Part of a small language model's weights.
Size: 14 layers, width 160, 5.11M parameters.
Architecture: RMSNorm before each block, rotary positions, biases on query, key and value, untied embeddings, normalized queries and keys.
Training: a variant of Muon for these matrices, 318M tokens, 9320 steps.
Each number is 128 + 32 x the weight over the matrix's rms, rounded and kept within 0 to 255. Layers, rows and columns count from 0. Numbers have three digits each.

# up: layer 6 MLP up, 448x160, rms 0.223, rows 34-62, columns 0-159
# down: layer 6 MLP down (transposed), 448x160, rms 0.151, rows 34-61, columns 0-159
# gate: layer 6 MLP gate, 448x160, rms 0.229, rows 35-62, columns 0-159
up34:169155143153149098134112094105151090114165125167129103135119179091152131098147155090088153052121154110137146162133116130139187161149040165122144103083136103146086085101141171122152182136164108134097140082164167096162144098132085136110109145079180108088094141104107087106104142085105116149109061146160168156109127163147124101111163088139112136132147088141106136190109075137079161124095143173180128119180106127136171061106149154124106075187206122125156102061096107128071106106172059
down34:101078115121123133141085077096059104163112119070149123146130110086152133152167123148155098163104158209092146159150194135084116191155147140151128186100100167130120150113090188149152154092092116107120101113160168109103142097122139127149120143137141093122097144149107113227144138096118129128180096176080157207199109125104206157080155059157100181106120125145179197084096145181174124085192120118165096079154111088130125109157147139061194132111110132093144143152086081141110096076113173
gate35:132128133122151103108097103158103148220142139113111104140174154092149143112134099154126134124101072157093172115113184147111113121111084160153102155092149108133101100133090168124129142153068112168082133134095145159165113153077128069136118095149137126168154088130112106119128146171092202158123153123167126109156108160155151141161143126154115105025175146141128156143150130125119133181151107127089105095122070141079142149141162118115147166174169113149145144155161155106173110064076163
up35:097121156121106119104094138149182082147138154155141101135129076117133132115116088148180120111127118129146225089167166099182089115134141153126136096141089123095122099155125171131084098162091123130149138067141147161173112106084131087126119092153091173089148123151177096146158166111116136137180098116131174105080101134152140109132121149049075140111137148164223227164097116162062120105098099117098084099151060115163100178104146115108124091170126127157128122131168134116122145128090139
down35:165103123130126172090142151160160054160106148124184099148126093109117119111128085168173154134057080157177137124145144068143119148164153082112094121110158106116118073177116126147061125125126104159147095059168110175114105100092106136154107079107101143123153093104069101112119133133162120133159130110092168094143107182112103081108150108155136111140158106234123096150090066110098097132169135157130081097071069108131126184146113087126158091161092131169104116130155163139091109115127093
gate36:102174091157176205098043125122153123118088189183138153132082124132138137085175156136124127147124128142106075122061128111124106090118089134046164129175102126095132096163139133132133090138127203151112115097154147123105189089153177106125104116081128112109107159142152107108101137186155131128116072032146133170118189121096148107126133122121088084090167164093172131149145091109153130122146148090100060123162098131230137160194118157116123124146134142141163148145104138131095120119112094
up36:095108189116103114134150152092115183140135101144162135130129143105108120068144135189130146189130181137142072189118111132191069103095135164129145200081095140163140164136109148136112077066104126161129160195130163089055080178107155146131127150123138100123101089144103128080162121110080163063143184150093137135164143144163075146107091083121169167127060149144121166133067182057162125125121105071105138171172124158088163105040119115159069151093134183149159122124210117166090120089098118
down36:088144215181101167082067128099094074152183193111170132145085126084145183071102102117104131123172093127118079105138098144131092135125136139122130116189159058131178163138137151096199070162092094169093179157080140125142174139143097068190108127073122124170161141110132173101100137127126129114157091119191128150083149083116059145144086118119134142158155127138087117106116135121185125110108079134070091141120159174129162116181074090111075153090171133125187096133114132122090134135126159
gate37:083140163118152161108176163127154163126134101124145065173168157122144091140178153067143147131112148125173176123142105067134135058100140182170105164111159127124133103143150185044133118172209123112196129148085089137073114105182078102108106103165124099111133127111110073135105137133086099122140040169141167124118127115113182128159107129098181143173096178132101137049148094096104126142135191121121096131128068080108176191114140118142138189133172101156175106164110099075129086153117130
up37:127149142104168164116141185112168167125100116157146146191227185142128100146119158142135133114120159104135156199061067096113169104130160140158157143119142092141097072095148179068095131168134140162166122091108108172082185103162199111153152088193145123169115090136115099140123112161141097161117120155094155125082111113129154112146122107083107127131099147115081114097139145100114102120089172119134133161061085073103145122088145142158114134158163128142164111137105112098178107152134212
down37:127112137090135167132136127141137161135160099162125145160107182064125112078122114115117089140137128113124098137143072105138143130166127141148118129088168146132163094122187193138134192096106124148163095122159171128146149140163091091070111111178094084156174150095075153178131048109119180111132127129137135184133117117121095153136110107157158101106183144176119119084102131144062074122170106098133103144109124147144113096160141146097153132140112039149105149119095103161080096160148114
gate38:115178128163130094107078153148111125074135088100108113113107103137165116142163135145133107119210178167129165119152146113110128117093128105105120171156140079156140156183143194097185131134134128127131117094135168098186202127162164129122141154077148096080137131144154103128047124068072079087113116140159166146158118095134109180088168095115124188089118074113106113154144095148153166106137160147117161092221124173140104081124126132098088131091145173101206142143137113156184129183141088
up38:105102179184131137111128167136142162107141138170123131096127142156164111132110119147086174127125153094121098120138092142087128109174091190118180183126129062123149094149135088090111101142139157146130151098148157155148063107121166130090149111131115116061150055082156140170099170118115123128131074153125105128184143152077144106115146101086111147099068112173155141121130185156143132139035148147095103210114134115181114145101140092126168137102086180133143161177184088190135156080139174
down38:154107172148101173159163094073142101144115198138088179159111124117101113150147114131190118094045114132133126111070106083139137210156178128103111096126146156154185130133150106147131188206086135108149103146121145127108113176076174144196089153124104131093126154134118137127176126189092140139181095106184122066125137114147126125115068114163083084119163143075170132148122134128143075145113124080087122170126118125089162106146112079107098158143107147113042111133098172083172165151105169
gate39:150134091057131053147146132152126169129145121124116107108134100066151104154182150165096068179195110157131164184093156108195091115038143091130157101172159183126178140100129080117139089113137155112078181119129159119117135065171177100119137163160177114113132142077164125132119101104095157118150049142091122144210164088155118149088126157134106111136112082132125150041078131169097098129178136091093101091178155152200132126087097055145102109152183136174089136190115118119184192170176118
up39:148100090104056135134089131166150172177118152158062100168113142074152186119173179148162156159116156168108133129126151120113196131099154156121107100138140110126119089212081127137108087119129127097095091138109113149195097147073114110176123152106118137117108114119159112109156079083164098047135172148161122163128063102074095184198120176163116174118151098079097120075135150141165072131123105134078067126133105129146140146088109120105071192102154120135098100115102131141113163174092139
down39:166188087149164126157147150106108082111107096138133172146136142155137141110090028099122138180096109102135102096140077120097135104157105153129115164147159116147128167062142138101118088114134121160180128122121156160109132117129119165175126168159125110133106130151071099184129165121164164103167117094092147184141164109099166049090109122070109069135110158140115141145078161051141168066150158122186143086164145077075102046144143177115118099154111127208107107152124129112143072048135151
gate40:094073071110145124169097151129134185095161103092131109172141129134165113172163137112136116165173119202090126114176173113070075096155086102113114126130204115146192119169139139083113160145138078136130146053123105107105138140126089114095111132114123162126138118117136126128136135171192110085145078121165199165121094135163120200123104146124121067159122157108141175114140165118053148200092101129160132205096101106127078103166105118167154141118135125109113123149090094130105101125125144
up40:079181133137156132140120096119080129109044156174206147151154148132108116111115122187111143174103127147117133129151142119141150096128102135096152130131104180143108151063069124088149084082178100222096144142122171167152147087171097159148068121128149074121162095121107103134123102126149153062148127102080171073092099109156131165144090130120099149138153202091121169174143187166108151084130119130180124199106117102167135106171106189155146094092082160169117135080127163104139135137108169
down40:198037144140110091127085139147161131106170087085169101122140146165142131144173077078096172128130164135132154177083160139140069140105133100111079150158123145156141171191074088183122131148134151097163080066114136107096121138095146151142062052153121194102120146145155086118127172101087115120131118158137098145143118145137171156114097160180183163107105114205135139143111152108152111167096143115111130111096093086088093144139167076103181110159090074119134167120184096111147087090126151
gate41:119126110166153123098085122137120086114168118166106154116107124117143151088074109201090164141096105122125101111137092166168081160096100153146192116152145108210116116105131096163126126120089086077145128132077144192123083146149116089116111086093199144134116166138135164126198129153103162214142106142084147135165155158178114145147090172117062077176152123168101076129074167118136098163128134106146140220132077096124115096080153108134180171145202098086138140077124147116117190067179135
up41:130138092085152128133109106105177109147066146182108137137111103173152074165072152128149141223171143111152103111109113117142158127069125119081081127152170150087172166173146148089111123109107094180171118150080174123165153146129089171088084131145129150113158138169158103176116114094149143107088168081198139074059131121115095128125138064145149136141192123110109141098122118114150156146107150152143166122101147101155092098129085142151062103133095148155149162107155103172190103124103127
down41:169107149100129134099157114139160155066112193141105098116107090115104094177165142140143104103093165139133139156106153082128124144147164104178152123139123137086125082084091127165135113108159133171165151096109106123134156119090125122119090175162080110081058140138068154121158135082160114132122152099095075145130084086150159153097177074141157055053135139143160157160192151069099207106131110126081140112143157183079141132168087066149170192147133139065098057114098095110127107203114126
gate42:142102110119126112088095143130050130119154124129085158073177134083114154130188129104178048101120103140109142118147084097130120106136153133168120153138190097146098102119114120107152142181142154131172104182145156123057137140107186148103131113100202109149178165175077126149147210135131163073096130097106156118126123116202123190192118118120073178064126113157169160126126109175121101154190162119132131140084179092126137102125176091077110179137131134152088131137168148082135103066116168
up42:094113023095125157152136103151152196123118097077139115166074110131165145131141156116072166141148163156093159125071131116138111099149113166125089144140093120183128073169116153162116115084141097194140108134120140122189108086109089121134112053113097131075105145149161110166096069083148108162130091110189064150131139165072177106104101149152155118192122112111091109181145135074155193111128084126095144144178152167123114145223097118144114146054122114055130163117087181137101159176129113
down42:150144026146082141112120117149144041166103153135169136153121146150158074132131135108108099131140133202109124125139149156090097138135117091134111149084066093135129176147148108098157150135122146155065091153159137137111069126147112118166128168143124081126140116132093180163132131087152138139083127080116121186107110154124058107090114154125071152218159065165133168149125117148126125137194127085131103148178103150162141105172063171112128111104144189082193072164163133133112152120148103
gate43:105197111156075087144094149131125099123131055107135124096096075120113158173133105134120134147132155163118150169135125144150073153095136153139078090102112126170111134107190114119114202098091060172095170153062130117135079100134088104089092095113162102109105131146119146098137111127087100080156159183074115135140124154170189174148131146142106121089140100065062119175111143090128087151131169139072147140109143114097099118122152115110206165129111104135187054088046127138150099173101140
up43:152075133115163125106124125148169160100137132113131125120094162137210095083158130123168146084070127102110150119083120119139148179119178172150123154149123134161119123109039172071110120159157146090127116174128165107128161191092157155148167151168119189104207132105116107118116155103146169156138124118145123143067103166123130089104120140116123125115151109171137155075110108135118171101132121133145088128122109147144165147139061122077124123115134143115138134206137144149132158050151080
down43:098134064138118124084076126180142123098132165127144143088146109117142102218132094170056067150076102141118172197134151139153115142131124185097133049162107129135121084134144127068150169143112143159063145214090142139118100191135114132171146119094105094135169161074134127063137151115113136065202135156139076147077116135131109179118095160092083183105152151164107102140167140126114135119109135167106159159139156112101166170129102083124154108152136142138129141088145182124141113160130168
gate44:166146141170104125152162183099124189104130124139117145106121127057145110180044143117134095091051158183164105150120139118111075084139082147076178111097170111145101116141137173117149100103182158110143137118173106132200048146040104100137139143122071153095123147152168096144128138174058146128174144104127094155143084151166106081170085168132121129111126102136135169164161089080120092170115119111154130116142100157126158232074132139092136097157177158096116119120215120149116125169117121
up44:137136114139118114066066117205103123145170110155123101133121163165091146114075082161141119122128106163071177133140133107142137172112095126133161106144135154113090149161176078113147059156144168048108139080130115119188127154121163180155120161160159128117119163119090164106129135080179095158182177092090073158063125091190096166133173142109162185118097102109137085125147120130074066121162090129165140142141098115099139138117155142100206156158066080144076109176091157094161116121152100
down44:115128134149062128152153103080093117051166157140135120169138133130110109217137133125146100178128147155097168118122150087094128082068069081147157089117149114097118099117094143061114083149124116142132168120118110164157164084105159112132153128132177167095132077094131195147157103184150137206096071161121084170150073144179156117136128094105141175137196072158145163117080044114097115137093094162225128147147149123103123152133137080071149158128086114154113113129148128122161156179087168
gate45:107137142158141177117133156129142142182135132119098134164126102105149099047102112119109125151157153109129110111166169173064158098135132165094121086143130182128097127123034119136119125132132162105093128113108123147182129088149146065101120116145108125132067171143120107156115125143188104032142143096158130154116171035062142076133112117146127153124120126054096110129135078144144057187142110134121113118143121156150114109132123162125103102129103089105171095102124122145118133158143126
up45:100105071123170120118101114133079093133111127123153100111126151139121107184083070140148151105144106086148153119137121121155113120157091143162146108118164165109157057132118138092123121115175107198174190116168089113196136194092120148158124118111102078152172106141083088172041147095121120138132145132129093168092107115108171143169133174116142091115108123114105122068110057046173096119134127085110123161101130174057102095115162105127151121159168134144067155140102113135136140121118143
down45:130136183141091128097121125142148158185149138083150155176107118169185090149136161120173073124091133102105117121168080106165105142108174127198112187058145108171097137177174118119131097185114131177139110068132135113120079142105122092137164130199143116159198194154159128144139104159117167177126097106130125140147065110167102162120176153145158139149129165140161131113108143145150111123133149087124115142176097056112082165112158134109124145172144131075145121114138088149096155178085178
gate46:128127133104156173069106098100144121043161153111143129146155171124057071047145128132100186111116113180103066132167122157145134090154074105157191144118166118092140159145150154107144172070059122142207134185118114135116147193151100089109147102065096139080094147112103132153124125152114133132099194176182124147086162154148157187173181137152150141111076134131107150087102112085143128128168051161104129120108064092101148124109113121112119163192069135099151181166143181121195143127144114
up46:138121138129086058125096125127128164119112067099140190165150124121164159162161148179093115113138127158143108148170129142108120118204145157146082124162141110122148153130170194103135196173129150163117083182075167169125117115149057125126182138115128143180143055067156161133126123107165085127124085174138159161192108108129150118109143117153091150089074121132170173133138131083144133157141181079120108105138125146154097106132173065155208128143111129135125148144161099103072220109121136
down46:107120166143138138135103145135099084114152082149175123222164085125139127118122107123119138111132164146130142178102167133195129117161146135093091082131136103086128135089139112129150120122135101157112116132127099164108172167117133165113139076134150116152115093116162104096135089120182107091105146143184100207075099150084148124167091204111161059143098139163117176123163185062108089052131149080120153110152091122099116151159079120116084147127129111185071098089049106082121162140128084
gate47:076133149097155111122164091084091118185123092124093143144183093097171171105120161163188108079151119135108182154146142129094163105124103116145144150103139145149142100122165116084079134118103082106153107162103082129155175174125155142162146131086139155130123139123184078175129139126137153134082161145157148124187118097137123167133115085115194182101169103094149163115121072074143061198130156199110193125105117174126143137159148230182215175189130173133121079090078153112175168111063160
up47:118138147140142131145034039146117039205101103135115092124125095133186115076110172129129136089124090141074113114159138135119097095128133124114136165156144162183116145109103185081096124135125211120134093112122103133136148123114158146154131003081086042144160170142110135142131082120101123174143115104152127100058060083139097160069158157121153134057141170169133155150081138182126159159180123157155139157139112126132176111128181148129110120179159181116089131153146186143123078148091132
down47:089099101116172137105077174138188153165172124154134158174156181160175185122153141089170152079128025143156141105104120152124166178134088114205125100188130130117102136089089087110143132163149141138152152181087085183100166128081107077120145095141100194147175096097161112156140113105111125185125115076091127138143169080103140129103121184106155153142140218112101165122137097111106159125134181109096169148178112134148162152152168119127178149114067141200103124172096125157122141112122149
gate48:109128175146119148113100155044138166192130106143108202148109134132128075127164152179081116156070169120181058177128116143125108058147126158118106107103104163071118121121199202122113108162132116136159078097112118115086135107136154124185107127134159095135112138141111140132135205098121116114122135132094104141114110083150150132147109130173122094156087172120110152101157122126161110112106115079153153175102100122165098130108125060123253110112160176176090083185106147164166131114136081
up48:098172146151177088098109107158126104128116105092139157069117146159126164146126103169130126133188088136185085163140155148104072112173129116102120123166160161118096090139116177138128176153219101105141136168125169143130107164123141104118108140131189001177130143110084108072149099099119167138157154109049125123151138124119134183118111073128177143151123132171154140182149158177127117136163114135176126145071127173090211105130058162046126106161157146150145065130099172115149161129073106
down48:146119128130154082172118137168067172111158141113160142169146040121136232033107125123155184134119137117163141185123126122107130138070147144123114094097100125183119191116192151118123129178125108189130066142141075109191106143146124097102167099108172115141151168138201140142105094086162150078112104120156107113143083112089185192095039151088131080115087143154120115107138130111165153144113137109139134114105133113125035168139142134107101092158095129098132118144135099130144125104156111
gate49:173098146128177068148142089129099132126164098084070178099140138133176141075147126127182089142124151155144107162112127138130124105131114110131182128157146136196142167127169121146186141143102137093135141117109146121083090108084167131124106141130105097173113119059134189149065125139112131129163070176118137123042177152159142124131074141198081144128196097160139119119093153094124149126125155124136142102123120176131094170047139048165107138119073147092140178144126110141148127156144135
up49:170174089129168140115184142093078113169137128129094165118192156115087133088105084112116105064070185112139123133149063124203124161134111169136159137123148091170144100171105092176119143132127118123103117138142089121140108162113090162169121045102111154131139127171152116143101091108079128151132144182073139107103176129133088104156127106118072127087102136116163164071167150144106167177137135086135096166129145101097079143127124151196127118112062154064064122149124102119155120076164191
down49:158087085163117102158121078102123144144141124125100147084182112120139176072102102113195120092072091126153115157180075144212115130119139109148171101149152124119114191186152169110132132140078074173097118122144085097151105108067104156140167101157112078166144088137110136213113119151111070109177100186128124054102156187126123135118132185168127121193119133128144138092116160091136079138107132117168110095162166088040041146061176087148137105134119091116108167140174139135143121159142151
gate50:080163091114112098107103080100134179105110198113138163140081147188107097159133087109156139135172138136083102141097143054195110144111135133138142137136168140106181148150141096068122101166069071066117118113148139147144128115115146097140120187134019198186157113080161186216097106150076121057132146123144101147073133131112142154097134150131178171097122083159135082135052136154117130161129073095108105130089174117143145128136138130163152062145126108222137124102146122190136102095132110
up50:129116115140099170101110168180156150154120150118232129114160105106049115131148148140110090099135114140140135191115157042145118187186081140165100077164115157160128084106107081123126131117135088148125121182125155120099135138122158102139111056128129107121145045073174166191191094147085145084098109072117117148175095090128110149212105124108139155089091156130115129060108146093046101160101096117143140170114088110077182152088120114110139128146151126091130122137117115136162135096127130
down50:132139161070144101181126114095170143175160126044152139164103112204158128145111160092169101115146207126117101144159143087102117145115144111113113129128162125169196105148094104092165147136142102130152123089181111165091090130095134088108171133140077080133171155118183142133123070137061124112076113156133122100151129194075103159147129158151139108137113130133178148177074162134137148085146074100128137084098129094142104092131205164164181069144146140221126057116161118192072137140138102
gate51:143143113127161160122086088163082185179143074119115094176094122131165147072116062084144116118146151091150081134101130145161157079083171104152142153188086109141163108113066166081127088083159113065157123104149147117114168086092141175112065117163116088183080122125104163182181205104169161141139143130182104127103157102160127095134089150128144135136113134090111190106186146157164117181144153102114121089141100131104165142112128143149056088160107156134123117067155048103183135177148124
up51:107209101115136132118116164099144155120109106139085114145110133142189064120057132089106107147124077183078153158142127203134112110116116131176122136181154104087121140156142141170094140137152098171130136139105142094093091123111144128094129160103085148090124185071085091166103104156092119131125102126131182131106179124189142087113152184163122191100193097141047171137138107091118100124194114148142118155109112194061109113134139116129126135107143129119127166132122061134133119125176171
down51:027101092070137108145109088109115090101111126116136181136065099119099102072177183082098130114140175097093106129144104105122099119131111130170102144072142134127130198096125138147081123126159125120155210124149154119225117151124084081117116099105134154131083124118137088140108084103123107171107146082099172113159134146112070180172183110077151118112072113173167173116089175120124202138095103148132145144191135129187155136148122108153135096103124115109108102138107174148102106109123190
gate52:141183146082140167141125154152120104104160109146192152052114100078156159119105087124145133062125054169095121098106137153124098133193148069060136108087160171110178067073168107081102118066137118101025116112149140125118106112119172158171087101078123138150122179105142176157085152145130118153172111106149134119166151154126190126083070112068086130083144150088102097129130096080197098138110112070145135118119066110120130063076110102128124127128128121040132149136106122185086105107152102
up52:145044076158139141104107140096163060117057149095138076116055184106123141103140139142092100097120156116127151099118127144130153143113156154160160201161072049139122098150069098145109089147142103123126167114124133058158116133081115148096126120089156072134097109157127106094159134134124119115118208171138161154139109128154162092115114075119144085145171109109144091136114095157158174102137126111165127120145172160189127184135120197091146151140140109178079139154151069141124139095144136
down52:132093127139129124076154105135094114138065159104064067154110156186108111185117175152127168185101169108134139207090099155130160135074140177130089105145110135121106102173114132169158138117136104089135115138149115180151092168073114116098091162104159141079171135082075099167144085116164138198078113138092142196142153098120059154150137112135133151176119091109128161110062157148120128208160156196158123155133082150122177211153148137106085119110103172169065126126142172073141133133139190
gate53:100105181189093137158124115155158104138095127129074162124152147155147111125091134128063140111098211151129173121141075166100097164097087147136101169163107188083159104114129156118093108110130177140177105120117137141121138129129140137143164156111098122158171117132068161106104114148147116147106134122117124154117162076132162091094095144163106171150112101171150136102167154103096129110110135090125098112141123137103086127107172119101125117114100103112163091120131111156159138119120128
up53:167145110191113138118133124158157097087124085155147140127197119145108149119090146124096075110064177129150183107143097100135173147141121142106130227064089128110090133094207109153147122089158127158160154157127116140133176098112113142074128137094130151119117097150142126106094159112163175088132150148074156085119121090065146133102131147136177118073093158185115160111136107146116077119130105119114156134152133116104137125105098171138123160127161108130152168137120064094124150126140065
down53:116136203138110134094104118154109127147126155118148171129088092153120109192175173088099083149116132105122136088133111134134100070114094154128114128173111092139110106108182117115129073152158133089149118126162146158147143082186176128153181137130115152167134125133104130112124145133133055139130144088115164155134147097164134063102143137172121112099077086148198166116223140129145104086132136141144084093158172145104105080109126148091212101093127106136128118101115164121101071069176074
gate54:145135118161192087154118122128085093106151073135158109142140148173155050076166128158036105138116101122094156092116097109111139132102121134109178129152167162118109100123133106119110132129140142073193137097109136159066121182093128063149124083153153125163098104091155196071117124111121130091154110117167084150121145165190087143134122143086116072136077139110155103177092138131167099119117164065093071195139152097138117174141138099152128095152167077093075153169130166153140175165140145
up54:058120110160068110123099136152174159158091130108105149122204124137100143140154164179148169166108124085145107165150175144086133090138170135117107136107136114121135142088140150109104171106073164146126142176139167124107154091147108165124101136131104054155118170159134151125141093145130129172097113140118154135179170063072139150101127168164173133127154178208096133164128086171128124104121118168113164050153185131128167085162130153161127153140096114151159120181092088108099154118108104
down54:106150140143117183105167141085131131121085149088157120121117114142095119139157148132148134127216135176153143129137108089165162153149133141123125122162128129070051102152136122082104112122168168083125101151136119096142130135135155097058220185181139121110158154187108107104132139127164088151167150179106157073104109164137147124169073090176126109126118111148152156174122173102111110170094146086132124131154088149073099104083166127098135133135141120082108142087139081170134125153123084
gate55:073158178150151173156115120104154108114119097168134080122152146141093162115137109142109112152121141129093112130117125106137117085191113141123076119149151128073169103130092160198167097155148069047132168104106108134155090134114106142082144085111145151104137131164100148131133144071161159125095143170139096167111094127179116129111126192163134101035104105163084167171092173044070129128173161132078159142140130138087187112175151155107158075158124139168042137153095069121093122050168056
up55:073082142121141120129114222157129076152124142101101132066154120151134076172128126114158205149122139088162108114180132168094162140142168112137174062129171121024106111114137158090143106099172142157131179093135154132145154150113162201156133143035086093118164097153147170148098118119131141108107149187135120202110128162117199137098128140099110170107115167130108096168116191220071141094072125117184151077154126144193135116167135171072111114102153125182134149180129108103102148193168122
down55:098076105155091106162088140122160053189081067108106164134141151137122063174155083090137185136117133115044176122157113150139204154079109135142108111110091140117122150114152121111174066088125143101157117057065117098169089127160109160096108104098085120122077144130180126104123063087102142133062139156125142092111248197140121136129172154092155111092111155115171069129164164150104155078126141119147149105142164154132160093207157140146177119086100151121185104231099133140097143177120069
gate56:123097206090112115134083061130130186072112079158142156133150075135093142136153131128151094146104096152118133163114136154116068155101167149146099118089164140080144127182129156110172108180161090132114095168171118137133159094110115117119092147152150111123190146157096155194128111147137087121104079122102121118113082130109117134154156141104112114086134127153170082160217125081087158165132117140143113116135124164127140146146141102133179121157152140160142183093104100151160125123083114
up56:135160087072108071127165063093168099139180127120096154124098129171081068127083167120165165131099142143157131107146127155110085182082136067110118150145108132118190088173142110133118100173155113142131061138086134145148143120160056120099099108113095145100169121100117161123084160125177086148175117093097068172160118111165164106083047120164078129153093145171115123096153103141125153071111110161035137161140129071112056161144157101158230153138108162119121146137148073130133172162141126
down56:156149102185169089174168106130212077112074135157053113102130126152124121155126180131183151119082120165142121146116144228104056132123155085120139130157143121160128098110103130110140160146136186115207097070105147080130193160130096175143119128094120109059123084115116077194115201134140115163099128111136149141152077108150149079132112163103113122110121139147136072131126056127132086120131105114125154215106139074103135162113126143129168122114087139141104176170136149159183069124112098
gate57:111135099193128076134085136095118065089141169107141165127143054121137071148183143127146101141171072184117138157126132144114123122113144075159127119134187165166185130128130128062111139109147156150091118206082128130149196093147129113088092146114180107155124116151176140113135117145087138128132134234118119135091114068095134182152086116157166121131147102142082101193158137151102094086107129200124149110152083095104134103135146122121117147096176096126121107108164132093132108165132110
up57:131119139098129110156091130097115096146138140100155143165126170129093104042108123141112116129122122169153141140126178130075093190161120104156166170127149151145113139109211077096105184122072113120108130163105139095122084158107154100128142188071154107167138132117190168114121126101134140132135126174074150186189107093168071147209112148145202149137157140145105129087162094126145147102179122166127101136121146168126134100134142208126155079170182141130096118116228152100074083150140113
down57:111139132068112161106123147106095115117134039173105142157064127095129099075097191138126131166142167173113066137200129140080171118153132147105138147090136106180109097127094104133140087166154078082101097198127134117092126129096103143143102107136089181085086145116144130120117127108099175123108093133155176103101098154164169083116117123136181116087076133111086178109117172140142160168174116075113127125189182114154151147132117091144126159158116087127153159143145117139143090110127213
gate58:134153157197150097140115094130114136141130117144146170144090086136172108145116165166092080126109130124164180138181156161090160132146121087198127168189162108095102143034162168112145108118048100143117093140128122108086192091120167158114167165140193172148073101130111046110103137107166110145130080113100180110116122089130097149117104190156095121128164159164155146167093131197112071137176156056104140131178122144133111126166113125082118144104174122128147167109144068146109070114138136
up58:162071132139131136130101111064138121155130091137104128155153060165160182173119179152151097119121074165088081121135122123154117098142144091113131128182141161133119125100126186121112130104163168089162166080098132130106142176044101122107114171108108095158130069172146173126101187174122057090172100093121156090163149114088101164151137144157132084151084136147101139098166136084112178119131099091130128128132140093146182145106124069148183149153099106057135112162146135129211116109112157
down58:109151150150088138056080130121047118121146139168083127072100144121153071167128133096120137192132109137166116162135107113194067141073113147142092134137097132121151163106088103194107134172137163095137087160132194164136090123127150108115136117148108128106097147120142100096096143128144110181143141133126128149101151139183121065102106168155075117153132123118103065089146156137160180113159109098093111066142082071149096078161147101076196138136123092136136122111087140158088119072114140
gate59:166109110107105094107129082107130132106148050142098119080199096144095172146109072136138150115151145113161207122163209119124136090117140144157139159116150052167137117128083160186167149108186132122112103094145152195122109148179161146123129102113060154111076141078153136137114155124088082163203077170124149145117130134147164156147115136164067136159118054153114133078139158117153157139174094180137139161129123138095106151143104136091196126165108108127133140124121105106198124153104124
up59:145095097128181129137131078107130137141154116143021117116131119086067146117168120129142127136091115150072133106113148169109136094096184109124133136155154115143184109121121174134111104167063092099125134106153124102133137155117126111080081135191130133142127145103143089084163147134127074141184133098161156141104077080143101133183167099101131117190115113122088105171162140107157171107170150144171061186127114157170099132120125124100145176149093180130117140106099119143131082080136090
down59:108131115114119143170176132078127081149139172127126121082071128127098090105157145152135157162090091135155171150138064167125141118112147072097110117218134116160135138147135134104154121154061103112172173134136170129090096092123116124118072076111120104146132166107111110094121088104156134106115127106153103123128131144154131083105178150091178087142164174105136186127136139140073164095155098148126167143100161118153149114127134066151104136102186211166121131100156156157129022098070140
gate60:095121132115096151130119110128136126135121132091159165088106116122117173154134111115118090103135128079047115214134161146104130127087125082196106096081158090096133105120138102141146133114100086148120135212180148192135078168095086163155117114132140053110132136143101168126152084153102112128169145129059098171114143200143123121117154147157132102140191125116098156161135079107177078129122145178139171139119098191083134126153163097163158129104156099140128162102088106138093073139115152
up60:107158071100098153113115117139101127118082157148130103068161119108167099213109104053105113159165141155205120136146122131141158094086156089085157143126135144108082168092165140079096141164108107144120086145128115105150137107078057116078130139099136134148155148089126076119108155183106097086133145082101134080161118163110169158138127126142153156148105077164131163158105153165113182145160146121061154136091162121112138097130157116111170104136138134087073087130121115030118166152085130
down60:140107140117066095153188182109117137130112131152174089145180179143244157143145107100100139126172090110055176125095148139095115181142144109200131137143112115120085146128078157102160108122112163111146154123128138079122196117130110097149119140200136142104118105192074157107147120140136148123142148157165139146108121108142124146175091084156131118131159101101177103085129129096146105144123174065149153162130119136073143131146178119082129159125100083168130150147126141084167145113144131
gate61:079086122155106113119122088124102154122094183111158097127120114094145115218211168133138137150119084181101130052146125137204071146129134121185148096148197125089108133142191096169118139128150143160130144146182119194154158071141142131114135129110149083138124106131115132158140144135089179179137160161108142142141130184087105042095125122132073058160117137149108172102096165072139131175121137117137122089120090155153158099073125117114191226121157173165156166113110185138127115070149110
up61:077124248146082148121153187119099112206144143189155147100126056118087124111133092134084130144100113067136150096137116152108165154169154137155134098070133140066097101140156146118114121166139153123073047120129135124124153146157121127200160103139144162209131221130159157117091117092098086074139082157141105098128115083127132151096119094139142099126144149093173085120120154166165106155101071105104134160101095139155116178123106136129077160098111113230142159121099117121145078140076163
down61:089170094179115102132098097145115185208166089125214145173196091153148170093127148146100074140108094105144151090160105117202128135136136117111124159142185158137167130160127159129126193111084136106122055089075170184154127124133099101114182116159099127159120204095128158085112139086122144108141137088101157120138115093151128153113099124128080115134145140063164125135041121132093166089148105128133176107127089138206097190096142166112074103072139157170143173092136188131148130148154165
gate62:118193130078040126135143151175099131134094111120082075154101210115110118135115102161126106131099124100125133154113175197132139205205097097165102167090141169130107125089146115068095140091121115147143124143079111208145097161063129138131094071156135148153152095143105190103134134117162141142119113136099129097166104149125105112122164155144084155144159091129193095090153122081113110144112133089102164077126118114129143107087085180076127082141167103154077107092155042137126087121199106
up62:119093057128170104155104119121106166072134108165124127141090080098184118075097103084123100163083127194103071201172175151151102122177112126130175132151168112149179126170093100175185164156129133151138120112142136104126141111145070171079105126120131168168151086186174124163130148080074087125149075141112044095121140108104149104084106096180156173116131107142115081129120131115153145125146074146110149123124180071153125102172150053114141077150089164114147144111126083164132155075143167